Each number is 500 + 40 x the weight over its row's rms, rounded and kept within 0 to 999. Layers, rows and columns count from 0. Numbers have three digits each. The size before them is the row's rms in percent of the matrix's.

# layer 2 MLP up, 1024x256, rms 0.131, rows 835-941, columns 0-63
094:528532502539574488614480491527524486572479479563505503486460549471550555485573478468556509457578467525514479516500442508539492499465525551476503519519535503458556512466498509491545460462440415
097:487516467495512511564488530521444437473574507461444499490500536542482525478455509497480584504541507501488451503476478497451467491515551572528538535471569418511539485482575557554507525502499502
113:438538533461459583537515528463551436463501492486492509465424578454420443510523445532502495554440448537445473503496576478476502462454464493561532488476499448511527444465507560521476554446473471
101:510515488523484508562560459473509525502492540475520488477520528534523581438439474529511517498539543495429561489501463582529467512523550524422509588467477506532546580566439490580547471449507461
083:554455475584521549577477485475461464483480437561547533442448523455554521446515481493489423526452560523482466431451489528533453572491525527444569562456450539448554500519478469493494537509471510
111:459517488541535491483475454427491522609475501505518518479486445514475453515608532554461479485502450453527467466539532579521536485518534452527516532484512522502488525431536478522478465430424478
103:515475488530519484471489510512566520547487478507568534487477543470553436557521509484528509544492518478433448518508593520489582494511497449441434524480531516491486550476511456536458474456432492
097:494492433422517512558569539501477419498546498456432509558482526437483488535475560535481405472413476551508530513586415468531533549472472472526562472451491493506497470433474451469385530441480497
110:491510501497462539467513525490592508452449463448447496490450433524440551507495516464488496512557490479531551482497580504575486490433440458554508529503564460532521435536508501505477604532470515
105:522546442434602473463552479461544412494458501504508513553525476498472522480504424423521489527491498477525502424505471513457517497512426498492499481472443511538521455491550518462431497570573462
099:506512485492446549482585494491480555532435515536530494531452411556484529530503541426470555558498534526471464539594524541464523544506517451539547479440471557477487492486552428433520517432536494
103:497505542528489502519474594513392517524475519504518498562509537543528538523437564505486555504434470539546488484514459478570482452496531527543538502585471489483477480513504468497517408479534477
087:527498514517485544499457490399536504555462534494496559428507511468521501492457476501418469511535539542464539491521444455448530459504448535531485555411518494484526520534462409499565465415504428
108:558544510513449467501551515526589513580551498509421518477522470377449477462558494514515508477481467451449477484509517494534444512464485475628486431505536446490560448490511417510467546483534546
102:398447451531527451571502484515492450542556544463476574482490562484503519462514504409470546453444504459459434525533556521502504498552485483434496506499469484521557433482456467452516514466453495
104:508515521457515571493490518529538506489479451460568523525477531518452471490484481538498541470461479442436553563441504580431460517537473517510557513530420479552543468521447446523520508452504463
110:421491489494524512578512452568512535479534521476499563504450620474481532493466489477492519454459476444537525553533539457554495450517498543522487517469515483442466476459478464499486466518468403
103:437469531541519491486502501483471488476520511528497524446489509438573524459533555478533522430508531490499432552499497499484496503444531482419546563451501566507461448554499539531537455518470447
096:526521517511472480585527521469524537449501511505508495528534531510528515487544512528480570477525483434526458404516492457577465459420503537417432482532452465496466485469473519594455429537470447
102:467501532491484577536474505533504536549502511504455555525479554455505481512494451468555493527466484489415484545477506503440510495439483479558440499453498491527566468550520542484523493531466495
096:536421481455451524504481451425519534543566513513524551458458495456443494493483453482539444521541564446429403547485539449450492528539579487488493512492519441470518440447449473519555483536492505
089:504469480566550541466532512413500541525485528454579539580529477487486509476467475508519555503534575547546538513541511514565556545499520565518501519566481564477455490458478467494533458555486531
106:467419559546500485550470479519491518480438489421539522568535547543532436497475451513575509517545465529539495456501491488587546495452520459473486468532550592481553478519561488495480419575485527
098:453580468495481514504539485437530465488490495548498462484482465493539492472465436491497493571475447509513500523533431506492500547500478549502555482487511506450507487555589446480550456467520379
101:448496481464437523443506516417573509465477398510594488547520483471453488511397481396528541506437478535608509521556467503500532512592485534466457540531543509405481494440562421471499478511488502
097:452475493529499533436532586458502575484452503507516485465538533532546469568546481471543535464514519474507501472523534523466480513492506569454531512479429504523472452569508513529441509507459458
093:509506466517502464483475577409565437485557499441473515489505488514535471518502531472428438425512503540593443491577496501558521484540510500536514486530573470466465454502565523519502506514486426
095:528494535521526474509468483525547514432479474473534543536537480496523536491465415517499546559430439528525432455516552522493460573501470475521457503532487506537474460464479489506511550419530548
106:495490558446537498522493486506544415506542436428525541528527509460494439478544500519436487469514542560541497465480499495507499432488527537390510590472471455527438444532490558534557432493527471
103:501534475518450561527541521475484485543528526495494489508566448512554517526504476546525489529497550482481473504483472495571457513542504402494522512503515547485489498529478389417552550521495396
098:428520459501522571455499473558433482450512509526530441448596491491484496443523498527462552493449534512441503456489480521506493527492520545472425476545496498540541389477505505481467461481493494
099:576475420554573474467510518534437372521517480472444529453538518497505481531481627495508499496585466545552473440483498520519520480598476495482445447449458459456495483451601519490468539529431509
101:427499504456508536447470469440501529521538561503475560514504526505555449566473569518522561542460440442496499476520553525458491534401453504524458476499557460567459519495513527506488545415503475
104:517437500568464511527464518441496435511477507528490464482466543471467444609492468572560516458515413497554464543488537483474485500409508462595484457474493542548488488489524535449502444483551518
099:508554413540509526508454503509519535579459482492495532464500515462488507441465473536508457454453508535433467436464516448532504494482495593451487430519503468503593522511510453476462536523454488
093:493528526544412528507511517564485512473506489553469457485532484543515424463433436540499497425488561448557496439544533511535527474445494582565468518508504499420518505557437489533520551505442492
100:475535578452541543571459483507531428470543499511513487454479534503544457515468470506453512502481439504461521494494530552510483446425512538589520494499577460440532504530434448526531467551513482
092:495459474518555462489545552498476473470477492434478502517508475487510472515458552469537494513516439503473484496529442468476561530554534477476535511487523547479497496517482513480453493539440509
096:538505484469398531548527468476486503461507544535455547565470522484502526485510494499538527534467504456485522444493601498565482542559521503502556548486497536479479511531521553498582473495450492
100:514538515505490466534472547448546529495539499560532565502473478514535501466515486457559469582526485460455494464464488478474435517427515501479566547496496511564508492496508507518519497493522488
092:454488525530455536484518509453516494538507519504486515478538511452475491506542567477480469517469552577520520565513497445522471525512502469496384546527511482485538471493406498495458500437525471
094:512484537581608433461480497530417499524526487427512456453424518485463503548518566474478555519556495492513450477510553493545461512496478492453527509517535476582470474515427512457452578480510491
099:470547479478527489455513540489480551519471382500480506517526513497521521509499494534521477552605506405550546495513468520503518517498433470482514476562523493454467511448499493464520463543505468
106:478481530533500516539542493472504494429530525528550646604514565445475518445528518507551556496470474491559525461468469543541446455423538442451463554566475500493551452524479447501483514501473578
098:476438487467516482456532564562503506491481505509474462507513522484449509492474489530444479557476460515435524551589433502444464558416510540423506498567477477507544483522580446500508473471537394
105:524455511572538470520534490457489410486577506522537510587488504584528488507541446519490519467515443473484548539530496539458497534469530483605546572514504552520490497550518422475465494462469455
096:508456459494565492489470484510540524592472562519504535579512547448509397495524449457486444512450506510485435468468478475458486515491503482408505579508626490519512512465441499545477490543464483
095:555502516540470472566501535450554504542511549505562424538476577517428475476543444392552574449532457449492479495540544481516444474540461521441425493394469495463487486542526486506510558527483422
092:572413450555526457469480540500488530496531531420562504497541541456483507505502538524549531470450496478543513482437503501495496487546553504500529536546549453461521531514535449546471449497453538
107:532512525472476521477537508494518522476449528556549516462528554550541586436490431442540445475474506461482473535471477541529488503477540549444467519456447486448491528499456494444549492482505510
099:505468446499501475420543467483561472451435523520550547562514539539520454416485476442581439502475550501511502481538473536557540514506468489599506528515473446444522577515486446460531496497495479
095:453519440454557504518514540512514505476482558547470470538536504466569539500558517494587514504435517484470531494479498477457499580519538527507499508485466516507540500505461533513468512482559507
100:477466449516511503496449435458501481495489445519481503489530486554438479541515478541469578506515489539523454425504424447443521461486508504528501490511527454475532470517431518454429468489560449
097:525522465500454533524477428478497571560438509455472460608537462470479518526454490557551529539537553553470530439590512530518448487524465553508414594487597528439439545513473476514552477445448493
104:531537531503579509499487499504502468542508481524443460530486428448470428455578462527491490486435490504464494476513502561518489534511517426504459480516474463504530477580460493531505454575445538
100:503495510499517496487467532523558476459482550463434514527563515516525556563503489522507521473454423498495512398525470455573413490456506439489518511536498492493448524458518430527447550529527542
102:551546538496519461450507517549542408537500426526464469488495490486431542517510482507497555493500451471488450553605476496569505515458481487519479566506539425538489450521527510515486597478454528
103:530549484505593466505476465535477479493489552456547534419525516505538450488556492485472581532453428528471449569498478511516495539498517487454509547529502544570531458515485519478526528522505515
097:478451471543487451496497512527579449490452540471443548501493538543490535578523471525593509493541467458494490439464503576520542492487555518461443504525538566493481524531482615596469510466470422
093:468504491470489584431532492483586482484527404516444467547536519464460500525555545455511568541549533498579457488546461463503520518465526514464474479471430525433563491462454507436506502461504529
103:423536470533524507451506507463461539509463545440471505456517482555511456494480518532506513472508474533528490507542531498441484542531440465457547467470478557528445467488464512500449475496535463
103:518520552481487487460578479498442436444534556476494511518450546485560509413444555539509457544460538528490605495457480523457481554482531486523552503414545564439429525464495538490551552468508428
102:480466484470489581424484483496482507484544439459528467497483488440423530463530501502493474468493505449550547555456536474472436529477449460538517519560535423504496534484468491461434582495490474
099:491468470448499609541520614442440499539586441459514450519568493512496481450571497494537517502450439481484538537512568555548506480520542522484526460426492456511548502572521536489528490503529505
108:570571521450434508542587498491544457486511457411533468529544496514481494494555549476495521542517521487438508507484533459420433442530495485452475530469498540455503409522533531478530478508531512
107:499463553483470485434525514470564490468462513558552567530521484525468522478499522435432461448469515509475452511542492465499403521464525535493503484498519471478583519539486497406480544529500521
107:454496506511528524503472492504452397438493466416487558497516529509595486452489503497470607459444526512444442453538461534443470539450502523479475584509529555490533455519483474450584461541501487
093:540515537523467579586508514538545524468541496390554499552488529434466571477487550503547513499529529499521534486436556539511528505549536460439460511550485485549490442496514532454513513482464503
094:492461482534516547500525543458529534508537451559570531491485536442535531507437464481488534529481496447443506527570495535488477498457465479494464505528539505436566463476472541597502499510470556
105:434495501512496560536514505500486483491521464498482453562482419515457544495448521469484546533492497553510516476464453491549527538473463489458486540459473522491454540542414494471535529460532506
093:478480478517478492543593508556488449434498429480427538475477520490487562502578511544485560488491491474492492484529511503501497537481562447496502480524413516469491469575520525494382540459561481
098:552500394508529516508553480498476563507468467539546494430494484525505469455422534487508466544478488491476551488529419462494419411503493554585490452520572516516471433435543472545516498445521432
094:488533491519447485540515502458516512511529519532521500503500526481500491472455453543468447510538454509460395480461448535501544532456467428549456424444466510488458422496554437515478465490511444
095:451428537464472530517487530519475575502483495499491474502532505554529559492495491500478536605535446437502524441498439431471500545529459532403521465463469549544525523503544543472555493504551441
099:468434517528477580558592456527421531495530457463436494540428427536505473441548523553481531469454514504481526410492535489531424501461452553501457486519453487499535417522501490500460540443497478
095:514452471499453545602503499486525531521480494541551544446469515490530541459525543480485434545488482485472456437525536429433518495517487500433530591465526557446561484506504514553508460477420537
096:558549504571530495511527481525514522550543469529526522440569471462578531442494458511541448544518554496501496552496463533525465498476517459491541546415530517471567427521484512479512471521465475
112:465490464525499491535481474519550475484521494502505563567409582523548477590464524497542457481487459441551497521532549441454510528529423512467475545477506545472476424441485494419511536501506538
098:410510478526536571500483541561431468545511531511563488484536558554536493485503471473517524466425438520515474517529549535479508507508527472598561408510538495520510402556519522475515512466537478
091:492462547492472437495512492500482433506465485492498480520512593497463541490551518487484433522453501520481485588513499517503410569467462422486526547476487476549617466521479455477516386570474459
105:505528484473534523402402522572504450500516485514524551553461502488455459481461519492450466531501484509466496523618494532552530485483531489481403470570519540435533475514557462534531429441417526
094:535467455578553465509520473502518459473457473505545527526492471486490494426575445502565508556458469460435494473455497446467494529483503453494446503490493513502470574512378463497516573480560514
105:464516503566531486512528574476517448515464519517465443497583576568454500476522559544508545493464463520483478428445539533508490535527535467441408550524440523539553483531520523513517481546527493
099:526510509537514480483471496541482398512501541494514499513536441539494502547505440514510523494470492497506515580517473484499494511513422509466485506601503525566443511529530469505515576553497471
106:472514494516528525450512501477499459475530503443512476516551520509483445467520502490446559525440469508528473424516487526498554520480457510472555500595473432553428468456561479528451462439437518
114:447447478474508461511503525437477499518515457469426540476502414442568454500531523502475429488451597498566547453494504500524454499471493497506553512487515424518508445458509487491553628497439507
105:448524508528495507460550394526497437455489542484443479535546528445479523410479519481517576465446518557498471500485543511420511497562514516474525518461450494555477510451509547520446513533532532
090:525530466517460532480557518513530455461475540565504561437539514438488497501500498472518450577487477565495481464478516483544488484554526529503561513475472482458528552429534510576477543483454486
095:440520464541444466462510519485485540532526564522489472464516438487496501514496470444509555432496513529554455468573582478462515483507507551548485487537586522510446439464516529509524517469498445
101:466527420542554514440538464488467499481482508533565527425461531578569512564565460549599527464567519450528456521532590591519449489505497439440476457501537514525520405465450460497484510502518436
103:458494533467507490513588545512498460516437512539476508559480482461485491461525475547475535463447476497501468454474517462476536555439544511481512468546510444452510423446469490559489495572492548
100:437487520481518530457531543508445483492469501456562472419476499571456503525570540371496544510574518529514419518524525473559455440479509505457494475447509456484467481523417593527541525518440440
086:505463457448426543488492474525529506524505467457501461426553466421423496494480452504437537473516492480472545445526545514611440494500542462476465531480535524504461484578435436524537471505475453
105:510491483494474541469582473494487447567485478540562532503502533397522430501488514557477520507497426493507467547584511497560559497550502565473506499525503529475481449465449502497531516489474504
102:492463445531514549594526502449541511477466463503553477527515482553445509479389505460481459554533502540509505507504504467514504482524440479477492464577481467440520489552552527539499561451565492
098:493472477538531464548467566586446467581454523488483469511453466502507507486567471501533558556450451537533532512562491509553410568470466463524571561506448529523469612527531403436507465410553530
097:502487489537516466463510512485434394566545488567466475493547504523507499470465521524513508506454557506451585469489510482448478486477422474495502490524491455487512481538496437512548536541476487
097:524461488489548482473485504460568505478485476490534537491518529410529492519532438522536438543502535506546455521490550508485576506442525413526529493520538480516496486501496529486503462507501426
094:491504446507571495520498456557510431465539519448498551534509566508545506475528452526514514479531486539484432487484466516494494527459440502401556524528526449554518472546502453556509477481531468
091:519535489495484474572541525421539470529481531478451478505531501530443450566489569520491514497536511472496542558512513569588528509528427555519491547558539552471578507473488518501483586510540495
096:468541509458536503462554500506446505456533568495543456556488443467441529550543425534549448560448521537491522495443456561524405559470491493480524534584503522516515556428491475499512491543476430
107:531514433528491506552501519563471486497485496513494479555451511547535534483525544537487514481575456472474564484543504530527472489482453491498520462482532482457484528480547565457498506577466484
103:446428478437418512499516437513517499528548516473487473528446562438511566434545505521508457513499521476548515479517515475430390562420479518466543635500516433492482489478505521478487423527442484
081:518479431579458572560442496442486516551533431449536495465511520447478542432549449511487473492556538496548499470548561468500427498488509499469518600452493536489536468529519470525535530461456550
092:514501547573517579518579477493449471541477456491416562532508451438517494459510533462517479555508579464482535500510479531513482533503478455402475502442533405565550484455458499494498475510509469
093:540385541449518493408525498494490458459580513457545494555493490506501533454555570506498467555477462426514504481526511481458465548474506502544494558515509508471551521439507437537481543525467545
106:504524451558493524521595493502460490497565460480436506512513499490489433448514595518490548459484514471504431457440469528473458511521496477538408449408449517549507528475495489504545512556491513
# layer 2 MLP down (transposed), 1024x256, rms 0.0869, rows 835-941, columns 0-63
102:456483515490533522538480504467487551571490494497508497427493520516488458543560445570428435424562472490513479512516488503512464476455520510521507461487464451533503551457462473520515580495555504
093:495526586530499436401462446501519525507508506527523518488459559487473449553423565462515508546475475486475509523517501526531508486526514470471511564513512468409530526564567557541528469533476522
112:566436520511472547573458516549530520506522496467568533516499533479510532525548442538541533553530520493430485480538506565483489458467537526478539564489498370550490495435384489543533530498494534
105:540534459545462455507533504450512480471416512477486470470493488533494492496482436488536514484582543464519503370517567583520520561547467575455464480490523452494501517433453488541515523554567572
079:514482460475505564544543494483531432521486523512501552477460551488553546447489436469527477553535532559457437511439551497526457542495537526440525482510476498470579500469505518532544441508448525
114:452542467514518547470452546477567496521477608542535495525517468488532583475511506434540483490511491483522512483529528538504510461520451529538476548490529485511484538471412456476548521446532530
101:487579605492537534546520532515484442471518512467461453517562567513496490448542571554568520493551414467587544498491512511509561565464546491574548465545473495496499487503500515484467493555567490
095:485450534511450518548475491537449490466513515485499495462452429504542500488489546599504475555552464507460505510416429552504480529541520518434485486503525486461515513462407466571491524484468543
111:523430495479503545492488542492561500481487463502484475444451496505452585596467438493496521541565552414519478500525519585541526481559457439383455524552563499437527449539471515562476564504452512
097:464504395416567494513494505448547417490432479494475465504534544559454536466486560399466480535507538362527504501539471506471480502530466536506444500442450547493545407512450475511527485531540507
102:569482482458447425575531409512477494532465441465544563456473532475553470529477504502530498481456481494485528478497422542511508502461507516472476505538581469498484510527578522472481452468460480
108:567545532403467478535488470574531477500514427491471515461497541551513513512506508494417507486488486580524434540483454463509427410488582591538485475496507482473508443472436456520495493487474498
097:462489550492487411522521476597443483466521487564456441516469514551456504492443473593490535497504465452538489453519470504522479570522516462531519538556525540501469511510501566499455474571564596
102:496530528397466519526545496435514474420430510571475455553521505462492533473497402540415481484546492583522487564520469558498506502475510530505485501559506508527509487485482505555497425445481548
089:495514503424511527495459517531519577540404464598420455526557459505538504462457549468458523446538477502481491498509501554581526485516546485519542496502545486562465564558498516550538511443466488
110:514532475458522456444478408534487474504499559551472529463512501529450469423460537429502484416473487536534529475532521419490504497561516500518518546543495531556442538515514493509485489571511513
116:468493463550534477522543529452531501518561557530508652473547547480512486591557473525470520533547554465488480390448502554484549481546573526505510550502525513477476533534446524481529463539445444
106:493541443468517506501495576472468549513564489565473464506545511496450509499436465489527436548522484515524524507537501457489466527532551562518527489547574361538481547449522539504557558497445387
094:538460572482533526568531476524467524537505481474465460444530563469508534480530500469482477502514590472487484473453500534471469514445625547480508435513547502516578503492453546477493517539571518
104:459499487532491494522460493563513522501567501522534544554492575451507500476499544397606498582477479547524560482414515461438528545509532454450395472546485488497547493522482611541571457544467435
084:480539517473505440490498572550423544454483559435421468496487461471544471437432492545471545534455540544465584499516515500517513491535437458467497493525495524507508562424566476501478478522586560
097:498446393530505579505558517417524505526506517488517544493501472468523485469461512482489525416500531505550415468527577489543554476447517516459530476557450526483504496451451448529536507474415460
100:498539535513468559502524512533544486466521504434475416457568492507497489459452515442409554492514494501490526536487658525457477496447500487471514456523446519484559519525520522468494444536510557
102:540480565509491479502494532512490491442405453562494563470537534486532578511532494468545602510479467526427547510477522491481489497488471542529458511499490518498541548379521505480572531481467502
117:497594512482462520467504534503534492507448455492508429559517429459401502457493492501486413511466483567527530537520494414457447452545461517535507486517559494518485571492453535513502521511453589
106:454432440561459549519460494469508490553508477530465536479480474495567421581568471478544498486487461467471487488505469518535563462590524552491547546456447549456479437517444474488492516521501480
084:501488456445488497518504533420439518499484508479468526486486471492458494560497582530492451475542542516545503447539609521482508486479538452483548419551543507434477493456568502425514496470496479
095:531483473578498462509462432450475501547481494522539487576440441500553549490460544521433492522611502489604542537579511457487455499532454481490556530494520528521523531553523447552497481503563445
098:472518479505511504571517522547509485494437532516520482460490473576525501438515512476603544498523421510489517453539503498470465481552524545555512513452507550565515508520477514538522462560552525
103:578499526548504512458519509461453555521439450486475484459462513563560475549563450512540429562519521497508501461450501594514485532465489428466468480567459554424517490463488530462507521505474580
101:464517559518520426476515475479482508488453480604481519504491481465537554484525509535477555489495456502524540522564541446482526526441535480468493481577428533523486516480561477522496517493526522
103:498482513521498558469426504434487541403446454556448508479472499490525476504496542494511468416540513483503510465412523520525505497486464550462388478527512497450541407436547536510544428512446576
112:507474496531472523462473529499608506471498527480455507534505549521463486579478580467487524575467491499501455483561542549524524474501503520466489514487453477507550484435523498498485524428461506
103:486479505491501488529512513496523466492440538531472447537501500508500502548501485480488600506478484486529480534437532519449490522595548516443567490533510505484464503492481519467454416514524532
094:493492478492492482459481483518520470511481436553484536474508475444465517495507437479494475440553491498471494423524433523537548541511530501489496439492481440432491449475489471534477474497535515
101:504541482524494469461510452560486508471565493546479492492509484563518507494431482517510486443544537519543534471466445484525520506548516425517510518432554463449479557507476472519513498560494516
101:498484549484510463450485490506551467488494462513487450523517342511552453528504462512460535541484394543447517480500536527521503518437537401446425480575526479400492545482593489572482504446617442
094:532447467531543453570549480508530484513394520478501490507573511495470447514489475570526427461462478492443513546458511539514547529477574521507451477508518548483539540476562478457463558487564527
124:541499523531478487532564435440510449442530425504490548528522479464578503487499486473531506486524489537510531463493530448526466533513547527498500483507415553550490483510527489511506551461502490
103:480479527469498528432478497562505510550467456465503481529463524500509484501417494487543560480469423511474572474420524501499510468530591481528474428425391489544500469529420501500451528540478463
092:494495504411479418533539487539482495485469461472527506509524460531462495526464451559468534501558513515464475443534471579479503503479515573495568443504495550497470493572432483474570546548527521
094:435535518500506447472496537581450568493498541554474466473524523491526528469459513567399458439497505532533430461519462511483549464467446546508523548464463532525514503524529479555538465575479521
094:546472488588480486574475533561542538558515535535560516488468495535477506445508577501524510504429534551466469470533490507480464502534516445578445523459412509481569435500433488508486526485471478
099:562491593510512520489511458474483502476552497479525519522432497532512505504553522444499528506469546499488565557486468544466491521417482469479476545515420494469534497494555477519489489535495535
089:475479578502448534445469442500469485458495509500550419524587493548522469452494537444530531539486585502482436431532505492505488425507472475563483465450498556509511504470439508567506481520455563
100:518560548498522480500498436527519489477616545507519490548419485518468467516507444516516514534464513538455563512477452424451509515455552442577463476518472496508531522535526427531451494549508499
097:571472492472510422530498540491477479576427470528542502456479554475450569481524453572564523519463470506570496446466451475543527493537510525491522515501527411477448464546507460437486466564511577
090:541518437526491548541498499464564485564477574529536399457502517476457478532527442439476479498509519490472480485470544449519529504512464524421452491449508477508486517460495483513465524515478446
084:453511466496469536528525507473471550531510441534454515472472555508496497497582531564445482548516492523512504526527443545534467502502482421534551475503466449547524512562549499506429541507538466
117:478436511438477532494517467479509551406538491504486478453505528524476522531541486449527436545487429544562539526536549485502501560513533497540485524415573458449476507485454470516505498502532485
099:492524486469540527528527493500525433496568507549439504513495527587537427502441475506504531482539485516546622533469483496465505458499506520506522487523518539498512540552467628516498469517447566
104:520488547506439527522463537509514463563452388457477461484541516500471515494544512507571506475518506504490512487543434485495488543484535476511477518456529546503542477548589518524508474488472567
106:437575506478438521514520474472541492498498510508562488537527443530528504545526548496472492528532493503532435514557451401471522430567549580488547461497499384549514530499486495452477571497411493
099:529505493547481549504515486480564600559468569477480462593516484443436532490470505515540480545519479500494479481561567547528481465509462538460471543530507476518539544410482482529532466366430491
101:463524551520505519473522488485479498521481427485470522476452471484501525515640513512465503493459533523487510510523483505459566543454501483517508569481555505523492491559509516515534463588484497
102:514567457465462401517471493485450413503552482482569491550480546490554475546524521443499550506497499524459479514499499554515639483452483512531561488513529567510467460522505528525474488460534465
093:523427446509565490514505494624555509500435527553464495520541530463518471497541480467471473481516532578480543527523484498499553491493505533513459502550526491524510472471517499514487469478480502
092:520501463473559575552571499471474468524504566495449511515567512543484535456473515513493497503461464505505458557495485530498553508490551520458544497466479538454512449560445503506538510536431507
096:482541480522510447513552468509498465506530429562403467421488561522525516481496467461494469509429514536603518515424408528503532516510523504521510458499481552531455483518533512484537553500518516
092:514542500437503479520464473472499488461509506507549522486473546516452498499463477487531509502452427524435488582453506438531476442530421416489503466499534467501470510573530574595500554561486480
107:542496493610455509509520501491513528441490521493479538478498521485473507560536396534513536450506540523551484536513542460477480507493474524487527502499551553494447466467456476478533442467447509
088:533473439491446550518471532492482494447448520541556472507491499573500525540547511474459505503450505487477497578565484467482493623489580509462497523510511482475531470547547509533495464494502507
094:451510530459486480578506563482461496463519515432542460529494480363521501513488506470548496501513448493540510550495497523521574528476493476471478477546494527505404597548501478514507477529529459
105:466508519423496543527553483514424541497475486456472442464544485469485562439468533432465504481470464477477487416511526519580530471484560463478498489529518478562546497545525475522540487575424584
103:508528533531519523516562491514512441471543555491592527525502543410509472540501509441488485488469526500418498496464516468492494466573521527571459445499487472478543473519455566484582467473497428
107:527524494474508489489484469527481522449531462519556508498443516542458497530472507522488494435525458505467504504487458484505543546468562494543490592461491538427617561530497531551529547468444432
115:536485471518541563524486546535504426471541493489479563498464521514571487502436429440457523557583499555528472486514476477475490459499538523556393557573496506577504534484501507520512469523552540
092:437518498516469493515534492479524509546433478546499524502532456523481430487508525468434496500528544472477470513477559474470504487506395507555549557550545551510511523605496524589600529496484526
096:494486464482500434462525476524490538452487548398488503480462531494461440539550534541497457488541531473533505465460497493498527569425471547466538518514587547492440444553543492524577440539590478
088:467617435466491584534474509531488493497522531539443549477526511547482448492522540578495502506514548501507533577487494531526475488464437457515458516543543525567579471485440507545526543504512552
078:476560527524500544451444500514550546506468505515525456500441478532488499532493459440492470493493475501560566495444519457518551521516525514506548551516557464490556506524485535561572517568410482
095:501509491463489528516516504524516544463503536448516530527503521519530465519498502495454476467513427547476572507479479531514443521529476505520473559530478508459544485491546514508518476521495554
102:476469500438436462452538522513539490432476520489513551541489510479498466529478562516474557494398494458462487528469461472486566538510480475436504597542438491600519508366515606457506483418496478
091:523474559512442485540444513533482507518553505415452482509425560494515397552482450575465476442495511507521469396469518565437499531541474551518534510508454505457467544551495553531499517472496584
115:485501514529464592584591484574508491494545453467502549542469508555482516476553520521443523512499513547505439392519462479533479418502461557548519378564557455462507495508457511454428488474529498
087:545480443436468524555484496512520513465534509515492484517466540553503582436514509461476501516474461516480465459519562473457489523512466504424441532486496566444596480460411504542501477439437557
100:476468561478470473476509520597527563464602533551486516502462528503440560564632471500514462530469549466492509516429505524565485442542471445430566460551497443462527501492528494511500513435473444
115:481485478540438468514505477517524446470521510490458477513390556505583477546480529500590527480462419389531465506484524525512503483514512527438583526494496515505497448469519542478487533555512550
086:554471477475487490458516584546486483548486476471461456551506519473604485423489463503566496484453489528477535463439525587397490417538527456498524530443509409524487578479509457561461539468494568
103:496477573418485454502515508536469461439552445515483491533462564491504594497619527526452484503439507526537556541454479494516482486476451429520505534495488514428510534479560500491498445593527507
107:524521451513591537482413510480489487509561536509442443513532550481534519493587446465466477506481452467473515508494547520428515434448480488524451403553509522530588512444502481570418457457429503
080:494518552442460516501486496465513550517515483505434496500447516526469480520477545457496573525506547490559545534553597505471540548475475532508543450492484492591547393487542612513470490503474458
082:476444563437503454493546484472551564490543512499527479517456513488549513493477456559488540530523496582570556461466507496488522454463575513478470460475478515533453524472448475562519485428472570
088:544532530471523543544557509468522528470474465492540522460490489532535453486518584496579448528494537525497552524475462557482550533461542471516514484450546504462534534476553468450517461451454535
096:497531531501472554594437450520520500539457521533541558482502543509558458486502517524484523514489492478508498531464542484547522494539539546478572489475525530574585473459481522524498510477430466
101:462487545517478487498482518458494495512421464517496511411530484538444542427479451446589448556480591531473448456547524618456509525544484535505431526461470558558564523472459529490543549491536500
104:477471536482542540493548437481509434501487536492504516499503514420417430519448568519509479527510520514529490492505492506461429479504461529465585466559570483528481498497511461553459558538570454
084:524371479554364542533489479476450549519467475499451491510541479477495507487518503541451460508525486537457495498540539543535498473521534468407546522480564427406507542473494480485515427485487529
102:456550443565466546473508534523583493481491527552473468493511495511488480480453480440499448473565492500520438487562556493413501437468467518510445498526531493534499506467488477512544539430458516
097:522515502472446536520472459499507504481499495521453468533486476548470460486426470491533477487498482490442513531542465480560494561503556520498518600482468538477455514497535479554599540518510510
109:479542572523499442463555506499492480572507434518524523464490474504515542421533512575458513528509469486559527507453499471527516543466517462468520517529509479465472464472501491509512527590582554
103:485517559542478486488552454500537568494509473524484518543495519487557533444442406523550500516473463471535526503497477546488538448502467472524484473535493572542513474502497445541542507494554537
095:481451432474426518433503490547538480525513489458489462494575522432432530441552520485471517473535508505474480485477581517491477493495505471498421513432489551526497467480469480529578500497492476
111:583504507562513545516583471497495578493504527466472549551357506508527527496543614569515481538507458480501452520502516502467516431512475469533505491481521448556448464460445516475486490485440490
100:494517465504500479468495521437457494426530534509455489596428478516435526458577551547494498557532476542496497431516570511495516521428521441551504464401552473482504487485630477467461555535521530
090:528517465524508464514480521495562530491541411485477426515421527505497491535540530547449442397494556504514526487482465504491537483524491501460516474491505522501485510466428563487514494575541593
089:527541526495530460483515479506550476485519477448513504468488545489488495455435451485566484452468474461512461510491484457610462513505493466492499533507546605537550549470552551567511408376559483
096:525459452516549473510442502510540626527474480482444460507557539545454544514566417572500521489447551493469560494520465439539582390500484417455521434489460454517530490493482459566464486477584545
101:474498479468490468495380519550518520448475564553505483468471566492516515490452497453545496512510515469510427502527444478534530552484432517565466455532530510523524534564583540519567457548536495
099:452507449488480540404534501496544434446418504544489522466423455478506443392500533453517537467518545551475517449445509424547498453491593551485475508479534471514477526473533554486554482519452556
096:487512492477499474431504486516488473494501478490470538471462539506487449478693516489458519484468484538482565475480490533480544483506522511484457521515463524495456503483556533536504468571513519
109:499488485510520502544547492493501547526443493563523497476492534467527535486459599492501502410587508482495499372519508501458483517559554541471534527510438512514593521496474489496490546442467487
094:516391513468453475467483486514474481481554525443482506526574590480559579463595478446506491544482531541463507539483520460462481475507424472487536601506474485414498467460576496475490473514477474
081:534479409499491596574495493489519489574466505520491515481544523501478518454560494499520510485539520483515444500536595496484428467508499522462550527495477500494555453460474470530526543415434512
087:506523581519529586512470438535480466512512479409451549470471540507441478485516526428489485506472551569500537529503499465529543498458476464494472511458463449519560500536479523522486486460512519
091:539423563471489473471462486482497474482555509511510490525433500562502536507596480498445476562528506520489542551472477505466478492490499437515500527455482517472483496478579516522522508519493508
097:539446516574577484534441488529505501479411501554514495520435499478468531504498535504480437547537535580545548534511525470515507373476530520496530541561516431551500484452455498530438520471547487